From a checkpoint of a small transformer trained on Wikipedia.
Size: 14 layers, MLP 640 GELU.
Training: a variant of Adam for these matrices, 370M tokens, 5645 steps.
Each number is 500 + 25 x the weight over its row's rms, rounded and kept within 0 to 999. Layers, rows and columns count from 0. Numbers have three digits each. The size before them is the row's rms in percent of the matrix's.

# layer 7 MLP up, 640x160, rms 0.118, rows 221-264, columns 0-159
102:522498476467482542511522500473498493510513503507495494519480506485496496523474499477523513522490514449528501571458485525534508553510457463504497517442519494524445493502529455474498530481506497490496540490466453477479523469488514459522453523500501471528506515521536525461491485515478527479520489508511494502506461512496478545518535484533464505478539490478466484511513474532466503493516523482498461502452533522534488512530533489490488508502507553521547491509490448501504533515461488
096:491475493472493551484495535518585498469554535505514496482505475490488512488491469497489524472502517512532504485479512518508521516531503501502524491520510462488507522482503466494482530503491506471525463498517506490518459506505523484510509499522500553474491507498505474464494513467501512482457460447534470471543467517517453534495515519481478446507505500428459510473522485482482497499452515496505525469494547513508503479496526513523498448545467514551495458471470496511518463515518502
102:499518548505452512472510458545513514525489475467511523489471464521538476522511481516507491505502484528475493477485494543519502501522504531484452511470529500497481493512524446475520522449483465467527486523504513488512552533514483544490492489523505514501486475538479455499497469448519493469504479486505524535525528516483527482536508491485468539539478479487477556490519515491533525502429499502522451501478495477479503511486471504521554522494498533494509463487500533511477493497476450
104:489482492466452505507555531500506506511517536514529515505550468469441517529502498532518512520545498483468538490479526505524504499527492497470523541534493481490480502492488495469475472492514507464499504502516549497489502510561506474511511459528494486494513513474471481520481498472496528507467479465533461497544489526521519532505519478534461525464502498509452521481411475466520497485460502494500469523513512491519511483487524440488508499499509488494533497498490480535497561506468520
122:462490535473502529504491468490513479500567493534525502512473517493461464521514478487511511480481482518520504496455486463502472522502517515531509467512517490491487474485535488527494471473466473492470531499486481542521486491534481523488489457479523538495522547470481488464556507516491519471492518503466485509497531507566481543524503548488453512500484470462502472469511492518471491470512483459502529484472499492538530499510510516531501542536483548535522472514529475452483528504513531
104:493505548500513481496522503547502486465514444469476469526546454523519490474462474442492449537518472534475516502508531496555505512494470481509496511510470511523517489546503502551503486499487481514479480502527495450535489529559508507526483484492503511508486524504489552488522521493476494504527512511501485525459481507507513524519475537473524495521542488472517524467488541470475502483501491504494516508480512535462527508549524520530477505493453487505498484539496496457468446487496468
105:496482466542502487484493493526520478473497506503503490493508519487482450538489511494492517506484475536487513493510484513495515464496522513490517484448489556484475487545466529497502477504451533493516417475525482520496529543525502499511482524475511523498535490469494531461531473450471542506464512527483490507513551502499520428496511492491514508499473494509489472495484481557499545469506468500510510525491457498526489487511523514487513508516501490453541487527505439488513568516495513
092:504499485492483522523461489544517511497502532512531521484544498500500529494480494465563501482456491484483518514522497503506478493551469495506471505507496449504483542493447486501475475516552496447524558543530512502477494497505464525467458524485522521477484506533516499449487524508487479518507464508496495501494514496513461565514519546524527511498522506520524500497567486484488580494517537463495499471475477507464494501478501504508520502521472483501464513481533510464528492511505497
089:473518509474508533485519543541522478492514466506488507503492513477545523527459534472515506482475504535505487496519493522539490439484510488496529459546506526522504511486483485532498513502522492438467468534511504476504498481495511542525470493492508524470515488451445527505571494502480477489513517484543481523517483517466513462489510479499534533451444494483492473513538490507466509506476487468530484482458507527520513514521512487484504461477515452521536519473489488447491484525484495
103:507498507487513491446494504511506444472529526493513515527473502510517479493505507488534513516467482520484521475514497510498497503520509489539541516506548605477472472507454492495493563459549539494512487494514513517519540502535543476503502482515500539538479492472505516487505513484475499515493529493501467505500505505472521493501496541492468503503484485466451504501491506518478487500435500459503513487472470558482513502534550500453493490504478518505459451465507492467523481506486523
097:507502481487502510513527440522487501493500546497472523453512501445512481511476491484508447495457489502487499556534432520510557478513464494538472497527484490507526481512479488498511473519533474473501529520548510512533495485524488463504511503454511566503541521522504460515510463513442477501504472461525490501501445503526548533474517501492497492470501489493499522506479506510496522507466514495500534492544479476483515484505535488464508515515509478471532548469541499510505519503501493
096:534490500537446495518536508482478507519525482519479447504485470505527530472491462464474515517534515489511500517534548510509486474522493501484483495518471483492495464523495500510481510512511523460523511469540509521501467520517501445502508486483500505488458507513512524460532529539402476488485497465523495485494549500473526507514526513539541483486489479461500487467444523490504486505504546525512517482506548548518545532474501519515509472507485494512523499486482504482539537506480533
094:512484447487491498515519474546514530499478522533524515503492470516554489530509515502452465505518494462518514496477520523483536509526522486535487521496490492503498509477554518529501536452501456503519503491510486523495515500487533477515471501514517542505527473531481497511482506499503469506459486515485464510506474496457515509485565470521497508552515498508501513479438483472464505494456494535490534497491465482450550503514482478528505503502472518496481485464446504556541467554492501
110:485472520526435488489522465529510493520521475493541474505526506532515517545540454482514526538527548467459523463514495495513496499523491532503505493526467506534491517516492468494499495491482499466525474476510513551497532500544534492510482484514493447500510536531540521499531480493485549518517482475506521496510511492538509495500514487477523462493479476443533505485492530483465509474459515525503529492470490502515501503499492492481503470485477454448552490519472509449561481508466493
106:536535451507507516481492518497516487470489519525535481564495508510506445492467494486495529502457499488499518447507536522518476508503460519498485459510479509482488479507516481466506466502489479490501479507569517523499538492531481507463503441466483490475528518502508507507519459472465510505464483484538496543533542522485488478467515513521492522457495493532504488486498492521491506495466484571550518528528479445526497507491491528507510525504491478456548523495468502487529527509518477
106:471446489488434568471518492486521532522526500497516520544539488492503507487432475525549474468498528501514496498466526482485521531490476501518511530519485489501506495485529447538506480535562497459511523484471496496513473473506490486512510521521501470482514514492478490462577504517504495523498492515513490507478519497465474512555502504504497450456489475514458513488498503530483512485497511520510507422473528503503495539527487486497520518513497493506525498497517513501556491512474517
097:464472471533495474539523543535518461510527460518492547492515495491494510505506444494505500525515514488475522489517540511505511496513493440528500479486523518508500476482530510525486506483532478455532458508506502558533515533535568484495523519512512484494490533443485498441481479483478498498451457498520472497503466513502479507493507493459523546457537501501477465497455497527485482504507514511498466495511515508479505494475500459492521440486510513465558477501487512519517497478493510
094:491568498524447514493484486495481510488515505470515496514483465500507491490522490516488521493499516464516473484455553504531525498465499509475513505500487504496516525527526537503460533500536462522538493508501531507498544507524503453482478491469526522509477495498507531458484479505522524487453485509503499518517584524461480482482490489490471530512463514497487497479496497458510452490472524494548447518465509549478498508496484435532524470538458507522463498506499497478532500505504545
099:511495492483516481515492502507517508519529479509527459516541473540510472507480519491554485510541551513462509468514494512496483483539474518486489535542495524465489504503469462478476446488508494465512508520525532438489536512512497506475465462486503510455511502513523505476569538465510506495479465482493461542521499511460469513487535457489506517475488488510511520504490471469502497505502501517503482514475516436456569507523520540524464509487509513491470537460511526499503483499477492
101:498479489490455499489518538515549467521491464502506517533531477473490496514505492514543500511526506529434495481498511526463522522521450495496502508503489554497478476550471461493469527529518458492507493472493543509521529504507544500449528460496489505513494510528507476518491522515508560472503472464498497528568514505524497461501501496510504460507508509467499515443514485484439494495435515514521513485514486503495512498502501473526561510492493494479513475531516467463506491477472508
120:505552506459456501505497510494500503487547523528494480515518477509491423495507444510496516505516489484517502527458485536531475507492499508559506479511487492492540490533467469477482482528494489465491478493486499513535508531485498516523513471483488524507556552520469511474522505472493530451484471504498512514502506518511522482529492479518478465499536495488494508456463474499506516498538493485532544466507505501477515503551546472438506456540509461512495470512525461482477547500527489
113:519508485500522501511554513485551490497493494506508457529468483517537473521496521478538492482474500471505523473493525507512464495525465507523511449541497509527539501518467455467466511486504465480511470528507467501580505484496498546472508533481510544508541558489536490466496476466510464488503513488521490505465480485484500548514500521497487471499514486473481472478449489484473480507481495519527503492487553536503495475519537518479521513536524477501515457484509449457496509502535500
093:514509536492523529500521463483475500493491476499510455454444498478521495531510501481506540488526481516490512486502483546495500482486485473573485509463510482478536512495559465516506538516508439483504483468483487543509497498505514524524500506533527500522554483507539502495489523495473501449542476515518500516529503499510476504483487495503526529516486484483491529478470540469504518500443510525485536479542479452481519515488486506500529511508524505423515487518437476476492513531483477
113:537493525521449491500482521530509488508533439485504464491496480455533507487487472480519510509487522506489484499492542497538463478469510464509519479494490471533516529543558495487482532519481482524501504454464438483556529560508489498505494479496548502514503530486495514522525489497498536487526505517550500502505474504512550501494500521495515474503489499488487491465476535477518480467472532491520496468521459539488520534521539487536498514515489529478502435500499498468553486477478520
109:521540522477490505453563541540503524484509456543483529498465504505516502529493475477512521503508514475509486519498490503510512470516485447526474573507484512507516535538499465512491507473471502477531445477544484542452487497527523499498484484477503510513527461492515506484519519526494513523514493473495479504512538518489497467474521482486486481473490488490517533482468537485462482499484510538506515499483521489514526518469508438496494466480504559504542458535486458466485500484511449
095:502501530548539507497465490514545505488496529530490528504480477485480475501478513513486471483519501478479496500486459523513481450460468481487501476494527508489535560453554539474493520534466498479478529527499492547486494510533479463472506489527559535496472467509478478483494533496504518489466466508478501501522496518509517506495536505495506501519480484477509520505513470511497502507508536503525443489527483466504472521465503474508507477585554474456461533492478500516488464509510468
107:515525486483487523500518498480501514490518467521508459503495533443489475536503484494487512535530512478482490493449520542514447521479486481506507477483489475489502541537506489523477514495476492476514520498484445515548474529487526552497483448520500530538507500452512455511460502497511524485479470461494497504529522538469497477503509459494540513491496496549519478471456448468491542486486515494540541530539466511501553506499555471518488502494524488500492504501523503498484509470473537
094:439519464522485511444542532491496533490525498517522444524435489504483480485523516470524497496501506487522487495513490490514448525508463500524496494499543485525526487470479511494486529475511514492499449518545508493523501524533488488529512503447511509501486515440533509468461483468468467432468508531535476501512492509507489470466491495485499512496476496467428483518486521524508491525461505494509561517500525521458504520497500544498516499514494492472520501535483496517486489540493501
086:502471470485503491459499499503512547521472468494492519475461495502543510511505512513498453527523488491461493473454518482492563485449473487545536478553499547516514492477498509523449522506516454507500496500490478513512493471516513497471517510458511486515471498493552473535487472494499444510483485513571487483493508518472527474488528479526491491472481509459454498500466498511480509503498507496519462503487503501510549528486541498497510516507507525521504478461509468491524576513516542
095:510473521477515511522527512525526496466464493480436478512518498515579422514491484494498467519449482518497494514472485494522470467478488511496499492537502497487510470523502487502509497507514460518504545496515517506505480479482551525546532489513502488522527504532487495520490517497519479500506504491442493524491469521496522548506517467478514489493514486472501538476469530498460474498499484507496494454493541485508515526527494534500518511523481504443519499428493454458468559500526502
089:455491502519478506475511501505496493488539496446558498550544467477481452525477513508539485459465504483468489497521477523492536519530468465501468495499527504510561565493513502507495506468523504509516527491515528520531464484497507552461488461497524531489520511507489550459506481512471490486501518519506488516477512510510512492495512486484542492546508493485492511514522519505484543511509489530502452476469457468487520485487459446457522515490517478483514534551513474482516509493462499
112:519517459502516507510535540487500513470506487499519484514538496527567465546500455509490458485457488493493498511482491553490478521493459529520540490521506516510523502541497488460487521498482487483504438525533470479533516515480466520464510503537499530483508543490510473500488475505507528495530526495506497524507480516494541486512524531447489453485517499499467490461486488521476455507511510495518482436513500527452476477532520489467498503515522466495500464507515436458457500501519502
088:510476506520532521522508523492577496476537505467517466509510508508476517519532505500511502487451552483495509512487469524514420504511499511491499500511491510487512558491532525487496481485507526442512530497502490543528510479532513501473478509529513500454489506517484453489519474489500497472534446534507519507479476489454488499528512495495505474446546488501521554499557490455485525491498552494504486485452507493485494547469500513489482477480534504530528514522502508510520486483494451
121:495528531449468470501512523492515525497501489552473463494501498485524452476478521493534525528507497478426512514509481476497488470500505542495513509485508497493479510539525479521499546416513469519497506515514478508505492478468499496491503460521508492493523507462508488476488506470500541514524473494509530518512508505532552472514510443480490532494483483525525552449511509453504527481477523543515514533537541515477533470489486518526506502450473515495519506498475510503448484538491502
111:469464521479507520501492492517508514530518488511532457541483474460543483541500500514540495506450474485468501473477488522500526548514532574492443530514467492529495502516514447554511501465484474477522523512461478467540514507524486494488496463494497473537509511494509499485575479478504505482463453495550502510492497518489534534528500479493489515528494486433512511491484541521496504499505475486521501508453484502511501491482503474519532504483455504518524504507538491488494517511471481
094:512501500471519504512496505476531501508557475552522447491514498476486494513504506469520506521477488523481511521495525478512488460555511514488472529461454495488483486527521503471529531521509466490519511508524490462535577517493473480467542478475483504459501532492543473482532519495516519470469461505465505541532546507488479506485494516488562508526535484463519459471465508497469499468484483477528538507527506505495512495525501536508478485474472506501477476471532474464520475519497535
083:505552531540492543504492531459549489504503540430516519490505512503530505493512483522478483472529496524513493507482499524526480492536491515488459478495489474495471541487472460530532533497480551505496498486499513451490455522520498509496498519553525529494460506505530498450514502518439502524506454507514506502508542497481529524500509472473502475513517485540482472457511484537482551487548468456487477491495516479504515481509490487524507545500463471490533512537498503500491507505489451
100:471529507500521511534491509526485495502503455516465444498477513533492501475458479503494471480498507508490492577487530506494538490514483513503504537511512463492528502492510536486441514461524496493460540518536436503537483484498510497510514503501520516526500483490485500502477461501482505506529487485503468541513507522511474549535567469472497510505516500539484529477473494492487484493447498549500555519531501522489518496476573502489473483464516481483501501513532479531442501506483503
104:456490492486507507478520491507494502471486493483474454516472471494517483511516509459526496506506516523503527513491483499518513435547444522515502516534485521466553474507508527559485534463526523449470494489540471525485550487509499541499519493470488498474500506490467483528498536483476489498554524481457457502490536529459511484532470487492501528456539496518521503487530484532475528496544475524519511514466519491502500490530497494469467500485538488479480518499542475473518537532498529
098:517507448478495545505557516460529520493462459512490456495526504453504502477457515478535468504466497512511499523473479503503475547468495516471548509542443517465478503479473539506488496494503490444476468529532463488496489504540496480528498503504506528506506511538469503486472478518521489457516489494469489528475528508512534474525536466515458507479464480524522515532521489494508517467462516539520538532510490532492495484528500547473537496503513510533484498502493518501525503500530540
097:515514489500515459510505517515507556480503521510480501502513474512521454533500507496521518533509514518497506495487494505553460481510472514510525500527501417512550493495501511474524477481527501496522491518499498437551502472494501562532559504509502516476482510473505495519506483497475454491465476476477504511509484505493538575508500493479508458531475493475480516479503540522494475483496482520510477524503517526506498521520517512476476468523511510508416480529494509510464527507502425
101:516487513468441451455505499568513474483494477496465495483518465503491524506526467495501491507517505464508518502480482513495501494522492500487552551521503478530487512477541517534511477515466508482546455488462494485514487509536530490500473501474513517489505479477527525495517516467514544492450526472481481520520517511504529500471516504464492474534457506509481519491478495504472495499550506529500488491483531467513527546510474523492526497535514513503531484458488437531545432512537492
090:472492519485533438537573489528550473504529462524490503504508474499502497541504477463510514492458546490515495488491488488485466446537497473517502528495476548509515429508531483530466485493508474496485504480502539507558503508518500535468538512494514475474514500472510473468508496503480484457495492511554483515519486507471494495483510507517507511515542496480488469501484480549473512505522507487520513471540510523464558495526497460499504485471496506530520503455515478471526459502491491
098:552528512495473506514482487512491518442534500523476538504502496490482523518479502480482497521528518518522513491489536508515541504516476506492538534519510500512455490502515463465505486470549437472521501523464468497479517526519501516503521461471481524452488509453498468502505534470493510509518459467508518532550459516528480516501516489491548477487445477533491488487497514493480536494507489542527462473557523514498517504493489519483496475490520482458557535487504475503436480519501491
# layer 7 MLP down (transposed), 640x160, rms 0.1, rows 221-264, columns 0-159
093:491526508483527483519463497505505494464463477520508520545516548533490491478521498533485498483442538476507528464494488452471536474511512467488522529513503538507545492507510471514498510479475512485489481475505503513536511495493479529490498488486501458449474488470489474545523542521488441485470498507507511523475502528447558448512519503487525533505470533526493536484485509526525512516473462544492487517489483559471491462492463497504476495496548538523509528476524507494481522526487509
098:516454462526514482537509463530475480497518481483518538535481526473496500471551526529495470514474495493492467508495481520510440460477512523516490505524549523489479498549487507486525513511542479493440496561489457494527515491481522519487488470470509519508500503529489479503476483476485496503499534505538499491456497480512538486513484536474522492482495533508491482595488469484512469552515523509495483537515480468486485464498502478528541486502476497518482530485517488502517495488456462
095:497497536516513527539511504475491499496512485492448493485484476502462504524514473507472523486475512494555519521467459502506520445493502478489493473503511524458489563489478454468482481470503479471474477542464514495495567507470522519475501521522496504522523516531494487532502487489510529476500500480472516471499461471485481486538549509509518519515550519526503527515511512493478507511430487519446513516461522512548504492492506519468513565442512523502498503485548486501492516501523528
113:499522488494477477521494515530476517484463492499493438518512502509505475501501472527474538478487484498532494455489505510474520486520507540470461477465466538466510551522538497499520524481533461539481563518533507513511505468505523545516515525494514495459505451506475517486508490501470543527460496505509496512475512445497506506490501556480534494544503533441480478560521523512504507493475480471484484492475469469527524525501454498546523522488508467487494484523461513491497515507498523
150:511477464483486492534539490509503491501531492512543537495494495484456498501525544462498524474503472544521497531482538467492484518559504510535474492472507441551482513470518512451477492521460515521490513481462496499516515446550510470492455471479515509515528547501523512476495552470500514502481538508491488519543532491507514498507514522469501446525459523527495488515482494492517463469523528535498503475503495456479506488480462463491513501518482487543534491469480506495491510480531478
094:469502467507529494480489489527539519480464493488476465519504525564513497500481509496495507530489499470484489473529520482498490504521537512484508507516495558484506497469485486459494507491509479480520469509527479531493516468519552506490451468499498468541457518529453505495474475577512491519511497481467533454440514411518493519502524494520522553494482545481501505518540505507514530544493496516488506484491485533462481520463486518508519502481524487509506500510497537498498517498447502
099:516454502489549510503496478505494511517461476487513466470464502478492504504491492490497492484522516468483501467530532458491498462506480509543480589540504507503512477465533525459524451519514481501471485499457506533534539502432531519506544492546471469494481489514511496517492515509479493508522477533524484506495459543521522517453491503487492501485512502483480483534489497477522501455527592522497519465472536489470489523486511487517500521470504543500522510500502507493497497513482518
091:480529512494515487488541492489481481500500483473492477491468479520498475503503500507465500499509526531509490509496458484472505505452549514481511504465516522494525466503533500508513546496486509521481462498480487508539514492485551485549519448533500484508489465455475504520488510495496527462487555486513506492496469578483524451494522489446488517511481463487506535506453521502524451429498503559535524536502532498495488512538485473527480500497526515479527486483484500555493486501499535
083:512459488525524515501511487517505472492519476522484485484523514543499503471515468539471541488516503485528541511518517491489515512518537486482473500501538469496510481510484485468551488488523482525458544450496468516521483484542512445473538518490507477494548515547518487494476488464467514504506516487509471528519488450530471505509462478508482460486516530534499483500534484511497520500519492524458501522492486448525454479460506497488574500495459525533451509530520521492491514466496533
091:444490468545484502494516489507475533526524509447547498470436488489491494479451486487482540562477537445508527489473528496498471506505482472474513510491513484488515557510513534508505526524510537530492484529485487458488467517481514476485549470492505448506479468488493493512550495489491486480498499497541487483475525478491476514560484503502510500523505512463486506505513476502514523520529524509499490511462498516528508520513465493496470470497495496512508556540551481544488456480499514
084:515487503474490549460526493490507485531476491496511471488505500529492506509546504479530533495517506515521512531510493486487487490488525508500548540496514453486513488502562503534505470459488516555489466501471470532456522509481497500541475507543536448488479480462472513484504474521504456467482476500500476512479510489488462519518499444516490492522485569540519498516496474420493442503541505504500496537482501501542478447541502517517511472512507507509514485481484496515498487511528487
091:511532496496502505468493502498490550481505482524464513467497550496491538572519500509510514482494486510454500458507506510467485503510467533497500493487502499535474479522522524447461529456456495569488499516513537490473450466477516492441519527528477471513491497464489537477504463532516500497512525478504527538459517485504506498469535543465489479524520526480497513532502534544498527527522528511464521479491483510501494478453500518497504522469472514525462503519517531496480473498511468
077:490488491559512475504477549478497490494559507513478484488453519471464471480472446523518518507471532500474532479494481482515484498488475490474531487539507533462490525515469497499499472547486551499532486478502486480535531508516495472519512502516483482504507510471477515478534478485537510501494511476490530435501539484507475514517475466461498514522470496496490520514550515551507551425485508492497489485508522511553474515517520475451473491526531511510503509511528480506513494455530515
113:510494497502481489475537491497490498484503512479502535574510503510490508485470491505506527510474488494527474539510502469518547555541541524485499451462488512498528499459514476485481514472463501505501560502547461499498483498512523498488483501501486434480488505551489494532478440513520534472504492528472530475478494487515487506513513499496529461500538520536508526478481523500485510508488473487476530419526500500459502536516472488499542526478492477539516463532489475537484525498478498
124:494496496536455505505519461486510495519490534505543436530514562463469522502535512502501495517539444497506495503513468503530508508512520462493467470520505454498489466532499516499471469501513481524470498496534495505513477536544507517526520505511485498463532475501514503477462504514471474516497481484503508568464494507481476528477481541456494495477461531526496500498540480456483483534523482492510476521527474490528528475486508525503535528515454531512456515512527501508513494461471555
109:486508424511499500541463508484538451499511493492474504497478481529543506529505507481510533517489501507501481460540518518533447481495537483495501497465501533527471532528518535493505511518509517480479489445505482509488517506470542478481458536513499520502511500514526496507549486482548522496501485523506544533502536512527490510519510456510508480502495515428515513497519461479481466467469474482539474528569535483503474487481472496526511462494485503471502521482478482510477527449508496
091:571478558522562533480492529501503497511461464492487517488500524457502490520518477534509491460481515493499514518443515481498468500489482473483482493503500548505467550522497503507480477516474533488479489473564467502482525503489446482462512475504482518513546469487488505519493504492487488532504521485492508485487515518533436479507503520516450492473493544523506485529485475504487524550491475470462493474444501463469510500506506518508491524512547515521512499503527524497526522452514500
095:508463491478508533539490579444484510486485506494485488524505434511551499508511526519527501460485508521503527499477490530493524532516524474535457490488528481515552489537489468464498491541477540467480488511451494516513514497488497497512513511479449512485448486512497491472523518513493528539506476541468521467534491468513498521511571489518471519423500481502507513518488495490506506501494481473425486488522533500525507505495501528511479521518518487497505487494504476486480508492477517
092:513446460520507530498556495522456489477526517477499485489540551465496517498508485518466504492533476524502465473465513456482525446490488494530504564495532481487515449502502490496469498496508536509463485496481522533460492508525479528521540483541493490478493454522510490519518450514522515527506521494499491509476511448507495505546492515478462511513551536495495508504527527484504472523463494511462485489516493543460503520472490481459507540484500477474535491501493511506527526548474489
108:436486499524504516525487500511467474519501462499522495505484511474524473552485500483501493505494512453535474482489513506539489476508546518493454471493514486512529489479536485498460502490518488496505539517531548535495513495473489533554453482451487536471521492479489529473499483559451526488484521505548509494449525460539523493468473512493508513512479510510479506534516475476525502559530527492495523495479482505490505476476514499500501521459509495522487509481473522502489511492532418
110:471476464498484479493510514466496508482551460522540479550488526517525460502501484527516468488496521473494488526468501494505512518480485488523500462501519487479507521487496492492469474547484525499521479518540538503528478505496490513550505522507522532463517539517504485457481469493510510476470503530503492461481484470510515507508467465506498517483519528537500489459490500523499504621523478514463492493476535511462503465511518507463537531534521459471518484509509501504510537449482491
086:504519498495499476486506519496497471492490497504475472494470487505504477516467498504501476529515501498471519497477507514500507479483494510513522490539480484511517478549487514487466501501508493476485499497513487498542493530510498521507501491494485510504528519474518479519510540481497531512507526475498505556475479334485479490482482512495506502495516544505500482450485478512494482613507497503517503483478532537501518495512516516497509478493511446510543482526541494480506523466484523
084:513516499520516537505489559526526514484507514535487522522487461495526505458519475540501477509487481505501517499496476482521482495528506474466494531473520492471513501488474513467516489479493526490504535509460470517497479496527488496511484507510490497536494495506501439487539475528472493500500525453476524471503482486456517541513485485526477439528543501501520515521566488519510474555519511448460468547483490530551530468500518533456465505525453519509468498474528503506546483482471489
122:561480453481495467535475483468489491491449490500528542460527496468508523455519513496524481561451546519501465517511512514512479520456488501508483475472484482492482502511521524499491467518517509479492456485505488470492528519507487515514502483463503555483502493459502490511503539547496525532491514441482501530521509485497509483511510515507500490463509483480515502506524501445524468509503496518508475509503520502461480469538544524527539533508485484496525535502464561516518530465476543
115:541488511509466509503494491499505516470499513473531500518558510495539490478489542504500472464493481470504512517474485457496479498477542532470545517467480514493464476461499456525531524513556464532496503487453512532508514480495524516484559468503521526520482509487491555495485472506498492509534466514502486461508462535496504509475505471514463507475520536502503488557516502484485466502486492536531518533464536535454525474510503540462489480444526495462484521505520509501502510522488536
087:495492465469525499514483489537503527517538533525498492497463480468520493500549495476491501489463500533495507510490505517484545501526496520494483557497542536493530502501495440517473477491532493523509444488511496515504518457471469475451516529494438473471488522522540518501472442506505451511459488519501534510547468478501476487486455533569501505488547549499470470509490522506513517505501496484474488511527520479468510520485541499477488516488480476536539502488513507498510476519492505
128:516487470512496525483507502513484474475439499475507504489501493494514493460503475518517467491472495476523482504505485502512494533484503487506513491484523503508536531446532511487529494486518537481473484483510526467470462520527544498511536524465461537516546527554524500536522512461499548489499458540501510518492481493523473475460509478499503501476469475502503500517521498442493471499521508500538488433530507495508428512529537506501490502515506520452509533528520529512513468471524571
080:473508499505509517512499500495517498490544530496491478522492498481470520517478472491502515500489507496490478527505484534476510499532526492449503496491497522552536505479502523488504519521484522524490538491517483513469472506509498505493527484531496501491491501493506493485500486481495478494476518515508511502520486416521503517486488520529463512478475541502498469506508486493520511673445463447494466488510483480533506493494481477490504526505515526528456500505473510517482462495474507
081:498498542518474510498507483455504485508504507488509471513493492518495517514487499520516487536468523483476496494470480544528454512537537481489496495471521511478521528520461490482525475502453547505509531485456503450508510499502512474502524509503499491509505514532492538482524455491491519521495453483500511478459489437516499545481531467521500501505523513563550489451503533493534509551436466487505473484506512478517519474481498450485504540489538487560481476500476542500494497465522493
088:467488487520487514475484515502535465497518514497529514513486461500456522513495483459483519514524507477499517475533509510501518507562455489468510484476506497491505509491517476479492498515459533492476492534513486502533463480543480542502469502481506498507496500463470506490522474537519489521544476494493527516542514418486480518493489469499476531462519503510547504488480483516507524600530518524490500536476487485499470461490503434491482523486509500530477517496503516521562504485457483
095:516513487539514475505493484469513489478483511530536505464462535549521531504499487508501504498536510509506498542462510525542505494523481509501510476535497467496479473505520459479530526494486509511520441467511509511525512482493511474514532497499485485546489494525510483520490486485501455563488460554469518451493507445486488483512503448493481515470490520526513450512500509468502493510512530488464533546513539548510486514513572504452461485509484490504473494470499528510475467467470509
084:511496498479527499483529514490507501456480478502488483502486481521542441544472472511509480515497490505470482480472513505503509521506474501511514493550504493541511504523488506480466496490487507487474468491523499480551477524495507528504501497499463528491531527471503461536502529485516519482520492470520516525497487413495507496489498507496499455489526548500479494467505473522490460636494468506472489475506506535475516471536548511502504528503508465474512469488499514477511503466497529
077:479517491479507474434497484496447513510474491494469507481485488498512498499480503520463533509533476517489515519493506502464556504514532463533538522471491489496517439476519457523521519505563511471507528490459493455499521498442555505513518497514501505540502460470510555531473503493527524514479525508517489532500509507503538526525507522500504479531489552472496435509461495505494480465535450485461491509514475485466500494500497514479499506521507496455523490532549498501487522503494522
118:519524494482471462513493488509488472480538493511519548512492528512559517501480495508526515498556518497492498497515508455505496512532503516544521487461469495478492494479488489539507498492483476558479491482504492498484509458408493507506545517485512544478485483509494485468500469494501541496454488480499515514500528540533496459490523462506545577479527535478503468496494493461521500440507505470499493551490482512472483472520504486490515511487492496519493534545506506526496470472485541
099:485510479492491496507495482495534506513487528455472503474543558478507431477537487464493516467503508502510513540503519477473461508526538474511504476492479484516537447498478532477460481541512513500489494550522475507463483493507509467528507521491496540492516498541502497487489502501514477519467521522465432502528523496562513440526485493489538516468486538470469521524515492504472504496504515513514499525520470453500490509527524488494469485477494533510542524511524449499528454493485504
106:467498475531575507463498519550472486509484501509508489483518496500520506535505491511529483468477481527540507484486490434524498512505488500479489515496504475514486518492500567530521479494474532503477536498480519547479504493499487456509487545496497521533493467488486514518504495529487507524526548525537475476528450518459487498491508492557448476525502484545481504523504460516532514491498475509526512495480484483497471524470493532518469499455545498478506528508477500438496472504444473
084:491449504488519470486520505535460470462491479547519433494482527509497505517432524461512529526490491469492500474526436492489546500503484530488540538498496548493514479546506554503456497510504447503516524520501482543517529499482495498492512535500476491515506526495505519496427511456533491488515529477467498479477466523509501494524495525527485522490537519469526491525467518476528451520511540500479519522519512502508471526506514501479484481489512512496466491478455502516512503496505525
107:463480513506527451506515512515528498491487512511522535472480497517510511522490498501492572554462508467485506545531485486503492516545455490481520511487503529467537493472502527486487500556473474478495518531493521532510467531421485529500499473469508514469485510464518498495475498502475504519475490516507515501472551550537476497467500498510497461530442527524469464547471489528472502495480478475513533506519486525498511477539475514464508542489517497520496509524477504517451484475505497
114:539495504553468486524535509477464509510487485494500536491491554518506532495504458534489507443522501502503477536528493516464473531470485477499524496510539501488488544468441477498493502532527518524502489459480476498495467530522514491525513491508472531515491513526512519513553492520525487464474514517516574474474469469483499481477494495529515498552464461532510493483459485520529497492488514501459523484520470474485483556499491511460480514517469486476532511472483482496539465499533478
103:496518533561544489518453483531513535498490510480471498518470518517496501488497489533493496484490487490528499511488509477498494467570513482536539516483505513507562484557493481474501504521530477525533486503520450512488505498485524533483492491513496472517462465498521503492520482517451490480514521491507540423536480492482467534467514526523479478524493529520517511477474499472495483484535543462474443434483496475510510507470516470530498487477506476510529486460487507487483514500540510
097:509471486493477538498494503446520500497537459459518489473476496494448513496498497500515487463498466453521514504491487538518509515510536490484480473500515550516501510508501474530490530517464473511488476497486500526484507506521553499489500532489480540522495499548503463504505528471510529435493524508482486484486499422475478495501503468485492508506518531529500487495508478532535507619518511486501532478507487517512525487516522434464516485478503491473505517477526490482541509508504484
086:498488511493521499481547502498504523482495481514514523523481528480478477516519480480503489509530500536497493489539507505505466517490495544509526490515523513513538493486542495468545465490478467460512491502433509485483490491530483492565503500529495505525480486476424511489521517573502468506532494484525499477485478456474482484537537498496510508490492493473514494511501484493522529498465469515496459496547483526515540454546489532480510470513471532424515536460482533493521470482493499
083:522451484528489516497489527496529529478507491485512470509528471503500480514476484501471518499502478508463511479477514493513477476491521502470503492508528519571543552527501519459508513496476534523481535513526515519421496500494489490474499509506497513480484510477456500442476486530513548495527491524459510541510522431473507486515524524478477498478488581500496484485505528510490491555506490476439484510478487528537533524502496475479465519512530494490501529477503527490524497458475492
106:546499506503484514539484501502492496503509501515541476529495503513518564491535507547463517466511439514540462495528490472502495479481464494519472519545478511481501486503495510524534489438539484534481540526498455483516461495550520533503517498473495510495500489519509462491471433482499462569491497500475524516498510473463483497468514491519506524492494485510521505508485476456499511518506520503468554533475510501522510474547494469510458518503529477465465501484475515524461486505518494